From a checkpoint of a small transformer trained on Wikipedia: 4.93M parameters, ALiBi.
Each number is 50 + 12 x the weight over its row's rms, rounded and kept within 0 to 99. Layers, rows and columns count from 0. The size before them is the row's rms in percent of the matrix's.

# layer 3 MLP up, 640x160, rms 0.0678, rows 204-253, columns 128-159
099:55 43 65 32 40 38 48 47 41 50 45 44 55 73 44 60 35 49 34 56 38 80 62 56 49 68 45 39 33 71 54 71
106:37 12 53 46 48 59 35 38 44 45 65 77 71 33 42 44 40 57 38 66 26 59 25 69 31 48 55 59 40 44 56 43
103:44 24 36 56 44 75 59 48 62 48 45 49 27 69 42 58 39 55 33 42 30 43 60 43 40 59 56 42 56 56 65 57
105:43 31 36 51 54 58 70 44 57 34 45 58 23 66 51 43 44 40 51 56 51 82 44 61 64 67 48 42 44 73 53 56
122:48 49 33 36 38 59 60 39 65 66 68 42 58 49 39 58 24 42 26 52 62 67 57 56 62 46 46 16 47 37 41 46
100:67 35 58 59 56 47 16 52 36 48 39 41 61 38 52 50 51 47 52 40 39 65 45 52 58 68 64 53 49 61 61 51
082:38 81 60 66 59 44 70 40 51 53 38 28 58 69 44 63 47 49 51 60 46 38 58 78 33 61 45 26 58 71 36 52
097:42 69 39 34 32 62 45 53 51 33 39 61 51 61 53 29 33 40 54 59 40 47 46 56 51 48 40 61 37 48 49 47
090:51 40 53 44 43 30 60 69 51 47 44 69 44 62 63 75 37 43 43 55 62 44 40 37 37 58 42 41 34 31 45 68
099:61 52 38 29 35 24 61 53 55 45 58 41 51 45 59 53 35 58 54 34 50 49 60 31 26 34 40 42 43 49 48 54
089:49 44 39 47 56 55 54 59 39 39 46 49 31 45 36 57 61 56 54 60 39 45 71 41 80 42 54 43 55 63 40 45
108:45 36 66 55 58 70 33 72 48 54 50 31 65 41 16 59 71 62 54 45 47 52 52 42 54 45 58 31 43 40 27 61
106:51 54 38 41 49 62 66 17 85 54 41 57 51 48 50 56 35 38 63 51 42 74 29 75 58 33 30 45 66 42 40 67
100:71 53 60 38 56 46 46 35 57 65 57 59 47 41 53 75 45 50 52 60 64 49 49 43 41 41 58 57 78 76 46 76
103:42 63 63 59 47 64 52 47 51 25 80 47 65 71 47 30 39 53 48 45 55 32 61 45 35 38 43 44 70 59 43 57
092:49 37 49 65 58 52 46 56 51 58 39 49 47 38 44 35 49 48 57 61 31 22 47 53 66 85 23 40 49 54 60 41
109:52 54 42 49 51 39 31 68 19 24 56 51 37 55 57 70 37 57 40 49 50 41 47 46 53 47 23 45 80 59 30 49
097:56 65 81 43 31 48 48 28 43 35 38 57 71 68 62 56 37 50 49 44 55 36 45 59 49 46 27 57 54 33 54 21
126:63 32 34 27 66 53 29 52 52 44 28 57 38 42 43 72 33 54 38 50 63 44 44 35 64 47 76 42 70 55 64 34
106:47 43 44 55 72 36 52 47 45 51 58 61 61 67 39 39 61 64 57 51 37 42 61 44 60 51 34 68 59 48 36 31
095:38 54 60 40 39 41 43 35 45 49 35 70 53 68 52 62 50 59 47 44 52 41 77 25 44 43 64 81 67 36 53 65
075:46 46 49 26 40 27 41 48 41 50 48 48 49 55 74 51 38 55 46 46 60 19 48 34 48 51 46 49 32 37 48 66
105:38 50 46 45 39 29 53 60 39 66 33 49 49 44 34 38 54 57 65 31 38 64 47 64 30 41 63 42 42 55 43 50
091:49 52 62 51 35 31 45 65 36 52 41 32 50 39 54 48 41 52 42 66 56 54 79 70 62 66 44 33 38 59 46 58
103:55 31 67 50 59 45 46 35 34 30 43 63 55 22 57 36 44 29 40 66 37 72 46 56 56 57 53 45 53 48 45 68
092:44 54 35 42 39 66 73 46 55 45 64 75 60 35 43 46 63 25 58 59 47 36 64 56 60 50 41 44 51 65 48 35
097:64 48 46 30 47 46 62 58 50 74 47 56 45 44 38 62 53 44 48 54 47 67 40 54 57 39 53 55 68 48 30 47
093:47 28 32 29 25 50 49 53 33 59 50 48 39 49 38 44 38 69 53 60 53 51 73 51 58 50 46 43 61 54 43 45
103:77 59 51 33 67 63 35 39 48 56 41 61 37 11 57 57 47 53 53 65 60 48 65 47 70 51 32 65 48 38 35 72
119:47 37 56 44 42 41 55 46 50 29 53 43 41 36 52 23 56 27 62 43 37 43 39 46 53 32 59 48 44 51 51 51
101:31 38 35 49 46 39 40 44 48 65 60 36 64 36 38 66 53 35 50 55 57 52 53 67 46 61 43 53 46 43 52 39
100:53 39 74 59 48 39 65 58 48 39 51 54 59 45 66 61 41 59 50 18 81 69 68 64 45 42 40 50 56 53 33 42
086:38 26 51 48 44 66 43 85 51 36 51 70 57 37 50 56 78 54 57 50 48 42 66 40 56 53 61 39 54 54 39 60
097:68 43 60 40 56 47 50 35 53 26 45 52 59 50 47 56 62 52 60 41 54 27 49 45 32 48 44 44 59 50 43 42
087:68 45 47 64 56 55 46 53 55 41 73 56 48 33 64 42 41 51 40 60 57 65 65 34 56 68 36 43 61 52 37 56
104:36 44 54 50 24 62 39 73 14 46 55 46 39 45 37 47 25 34 50 49 67 57 65 70 42 48 36 69 48 44 43 50
094:42 24 33 29 53 57 60 49 57 46 56 39 46 73 50 52 48 56 33 38 57 48 41 66 44 53 43 31 51 57 50 42
098:45 68 29 40 35 51 63 51 47 43 42 47 33 44 47 34 47 39 72 61 49 39 42 48 60 53 49 40 53 55 67 50
089:59 44 57 50 49 47 46 63 65 35 27 48 83 53 40 55 42 48 52 63 55 39 43 45 48 56 42 36 52 36 57 58
095:55 58 49 47 53 74 66 36 52 51 48 49 62 48 50 43 52 33 47 53 41 37 63 48 53 35 47 49 65 28 55 54
090:55 66 47 52 57 47 52 54 47 80 48 47 43 60 64 56 64 49 55 36 43 56 53 53 52 24 44 41 55 50 45 40
101:33 55 52 54 57 29 30 29 42 56 54 50 51 49 22 41 52 42 58 26 47 52 58 51 31 45 49 68 28 46 46 45
092:61 58 68 37 46 63 39 59 54 27 62 53 71 70 45 78 54 53 27 51 61 41 41 62 41 61 58 50 27 48 49 57
108:55 51 39 46 30 49 42 55 32 40 56 49 45 36 35 67 58 76 53 49 50 42 43 30 54 28 46 55 32 35 39 53
101:41 50 49 63 20 37 55 54 38 51 68 52 43 52 45 20 41 64 39 38 44 59 67 58 49 43 46 45 34 37 49 52
087:53 39 41 42 30 51 50 21 33 60 43 55 49 15 43 49 58 37 51 63 40 48 71 55 85 36 49 71 42 67 44 52
107:61 48 39 58 32 62 67 49 54 56 73 70 55 27 63 39 46 34 51 35 27 55 34 58 40 62 45 55 38 40 54 66
097:56 52 63 43 29 41 38 44 55 61 27 59 37 60 70 65 38 62 55 46 41 61 60 55 43 38 52 65 58 64 71 57
091:62 49 21 39 45 50 63 38 23 30 49 52 55 51 59 33 55 75 56 76 60 60 55 60 56 48 56 40 60 69 44 46
107:44 38 61 57 44 27 54 58 37 49 73 45 39 46 38 42 56 51 74 54 48 38 68 71 67 52 59 50 45 51 46 55
# layer 3 MLP down (transposed), 640x160, rms 0.0678, rows 204-253, columns 128-159
099:48 49 39 72 43 54 43 56 58 63 44 62 51 62 35 42 55 63 44 48 53 54 26 52 59 44 45 35 58 23 63 51
111:28 54 60 36 33 41 25 29 46 51 55 36 23 41 40 38 66 30 78 40 51 62 62 38 68 68 60 54 68 62 71 63
105:56 51 61 52 56 56 34 51 51 53 38 50 61 57 59 47 52 30 50 57 21 39 43 69 54 31 52 55 71 66 68 56
102:48 55 43 37 44 46 54 40 63 16 29 60 43 49 53 43 61 20 62 73 54 56 38 61 55 51 59 47 59 59 62 36
139:55 48 50 50 69 54 49 64 55 50 55 38 44 57 38 63 41 36 42 61 49 58 43 51 50 33 41 31 52 43 57 37
094:51 44 57 37 69 61 44 45 68 43 63 51 37 66 55 34 59 46 56 38 36 36 52 58 44 48 56 67 39 37 60 50
094:61 35 40 51 44 61 32 64 61 56 55 38 34 54 35 51 46 36 33 46 63 54 43 44 48 42 50 60 38 53 69 56
109:25 44 43 77 47 69 28 47 44 39 62 45 50 52 52 38 57 64 23 45 37 42 72 52 54 57 54 67 32 51 47 47
096:30 50 49 66 43 62 42 64 47 80 55 38 53 48 39 38 50 63 56 60 41 41 47 49 43 58 69 70 56 41 48 33
100:63 47 56 45 58 29 58 52 19 51 50 36 37 34 63 63 54 39 63 42 67 31 56 22 39 49 51 55 39 64 43 46
093:49 48 44 52 38 50 55 51 63 58 62 71 61 54 45 42 28 51 55 44 42 46 76 55 39 50 45 53 43 48 30 46
114:55 32 27 77 55 59 45 42 39 52 35 66 49 39 52 39 63 52 69 45 47 52 73 39 40 53 62 37 37 48 45 55
102:52 71 53 50 35 50 43 68 43 65 40 44 74 68 34 59 48 64 49 39 55 59 34 43 71 52 46 37 40 57 59 44
096:29 53 36 62 43 46 57 37 41 58 64 48 46 73 38 34 34 41 36 57 47 61 45 48 48 53 56 66 57 52 57 07
098:59 37 61 58 49 21 52 25 51 47 32 42 65 67 56 61 60 41 48 60 39 35 62 45 50 55 72 53 58 69 44 33
097:58 36 54 35 41 54 58 51 45 41 69 60 50 25 54 53 41 50 37 72 49 57 73 38 74 50 36 67 28 32 48 52
105:64 60 50 54 62 36 63 48 49 45 54 52 46 41 58 43 46 57 47 47 36 67 52 45 47 81 37 52 55 53 40 55
106:45 41 44 29 65 45 28 40 61 40 58 41 41 57 58 56 62 31 65 42 48 75 47 51 23 52 68 60 59 58 31 47
124:70 41 48 39 56 56 41 43 53 38 29 73 43 57 29 68 27 54 29 55 64 56 52 45 70 33 62 35 55 44 56 23
104:56 30 45 52 65 60 39 63 76 57 34 65 51 63 72 52 52 62 45 70 49 50 60 25 64 19 59 30 36 42 52 52
093:45 65 71 45 47 66 50 53 40 46 67 40 53 61 46 48 52 41 69 44 62 66 25 52 52 57 45 35 42 52 47 39
088:61 47 33 65 62 59 42 35 47 63 45 40 32 24 45 56 51 49 53 43 50 57 50 56 32 40 48 54 45 67 51 57
104:15 53 59 67 39 60 57 52 49 48 42 51 47 43 37 54 58 46 30 35 43 40 31 51 51 65 47 75 70 32 52 66
088:59 37 40 35 45 51 43 58 58 58 57 58 31 64 52 47 60 67 53 38 48 22 35 36 35 63 46 53 47 57 56 73
102:82 18 60 58 68 63 58 48 37 65 49 66 71 43 35 68 65 59 32 51 54 74 67 51 37 43 59 46 60 48 54 38
103:35 55 76 66 72 50 24 29 35 44 26 62 69 30 55 55 49 51 52 58 34 55 33 46 40 52 50 52 44 17 46 53
100:37 54 31 34 51 40 50 61 38 61 41 56 36 57 76 71 47 46 56 44 48 48 53 52 30 68 48 66 50 52 57 49
101:40 34 67 33 36 47 65 61 65 45 65 44 30 68 60 42 65 42 41 59 73 40 42 54 49 54 45 44 39 45 64 71
097:60 24 70 60 52 23 40 47 53 38 47 58 57 43 49 50 44 46 36 63 69 69 64 58 58 54 42 50 55 56 57 28
114:48 58 58 36 54 54 53 18 52 56 66 63 53 49 52 49 28 45 34 48 31 51 46 52 56 42 52 54 36 33 39 54
093:50 68 43 28 59 47 50 56 31 57 34 59 37 65 73 55 33 52 57 34 54 18 68 58 53 60 39 35 54 35 46 36
096:53 40 57 63 47 62 76 37 55 28 33 29 50 43 61 56 56 36 42 33 48 55 41 28 62 50 53 51 51 55 75 39
092:34 49 43 44 44 45 14 28 51 32 45 31 47 61 39 53 33 51 51 41 37 63 60 53 65 55 47 54 52 51 50 64
095:69 42 53 59 59 40 35 43 63 37 45 70 44 31 37 35 24 49 40 40 55 60 47 56 51 50 62 60 36 44 46 59
089:51 66 57 57 42 41 48 48 54 65 25 40 58 54 47 44 29 58 53 50 42 47 51 70 49 27 45 60 50 50 59 43
099:58 59 23 55 43 46 55 34 49 59 52 57 28 43 39 47 54 39 58 57 56 37 68 48 50 47 48 51 54 31 57 40
095:56 69 63 80 64 54 36 50 50 58 63 79 36 47 42 55 37 45 59 42 52 37 45 41 75 37 52 68 42 20 65 55
100:54 69 32 51 52 51 64 41 32 55 31 46 54 46 44 67 46 54 56 40 73 54 52 51 38 65 46 52 66 41 45 56
096:55 64 48 48 43 44 51 46 29 63 70 66 46 66 46 36 63 51 53 26 37 63 58 57 72 46 63 58 63 48 38 54
091:61 45 65 47 53 44 33 59 65 48 58 39 44 57 51 58 31 62 68 51 59 60 52 45 75 43 38 46 41 60 33 46
084:72 36 52 51 50 46 58 50 38 43 52 63 62 44 55 53 39 55 16 36 66 62 46 45 43 56 52 81 51 66 46 32
097:54 46 57 58 39 59 61 59 49 70 37 49 47 47 61 51 57 39 50 63 74 43 46 50 50 61 30 48 56 47 48 50
098:62 54 64 38 53 32 43 41 43 58 49 57 45 58 41 42 62 56 45 42 29 59 56 74 71 51 40 29 53 23 47 56
113:51 61 58 39 42 46 57 48 34 28 45 37 30 31 67 48 42 66 35 36 65 49 65 55 48 60 46 36 47 50 62 63
097:52 63 39 26 45 69 70 58 65 53 57 46 69 40 38 42 48 64 51 48 53 44 51 58 46 22 55 41 57 43 45 69
089:60 56 46 43 48 59 37 62 59 47 40 62 48 49 60 73 72 69 51 62 62 46 49 48 30 44 53 45 47 54 37 80
106:49 49 36 66 54 51 49 38 42 68 59 51 63 40 39 47 52 42 53 43 52 54 42 40 37 50 82 35 64 55 49 49
088:44 52 71 57 50 31 45 41 54 64 43 55 33 45 49 39 53 57 65 41 35 29 44 58 54 50 85 31 59 42 60 34
094:57 50 35 74 53 32 30 45 62 44 58 43 50 47 56 41 57 39 43 42 39 57 42 27 27 67 53 55 48 52 40 62
101:49 59 47 42 52 42 27 66 43 42 62 58 21 56 41 41 36 28 32 56 50 36 48 51 29 47 50 57 49 52 46 24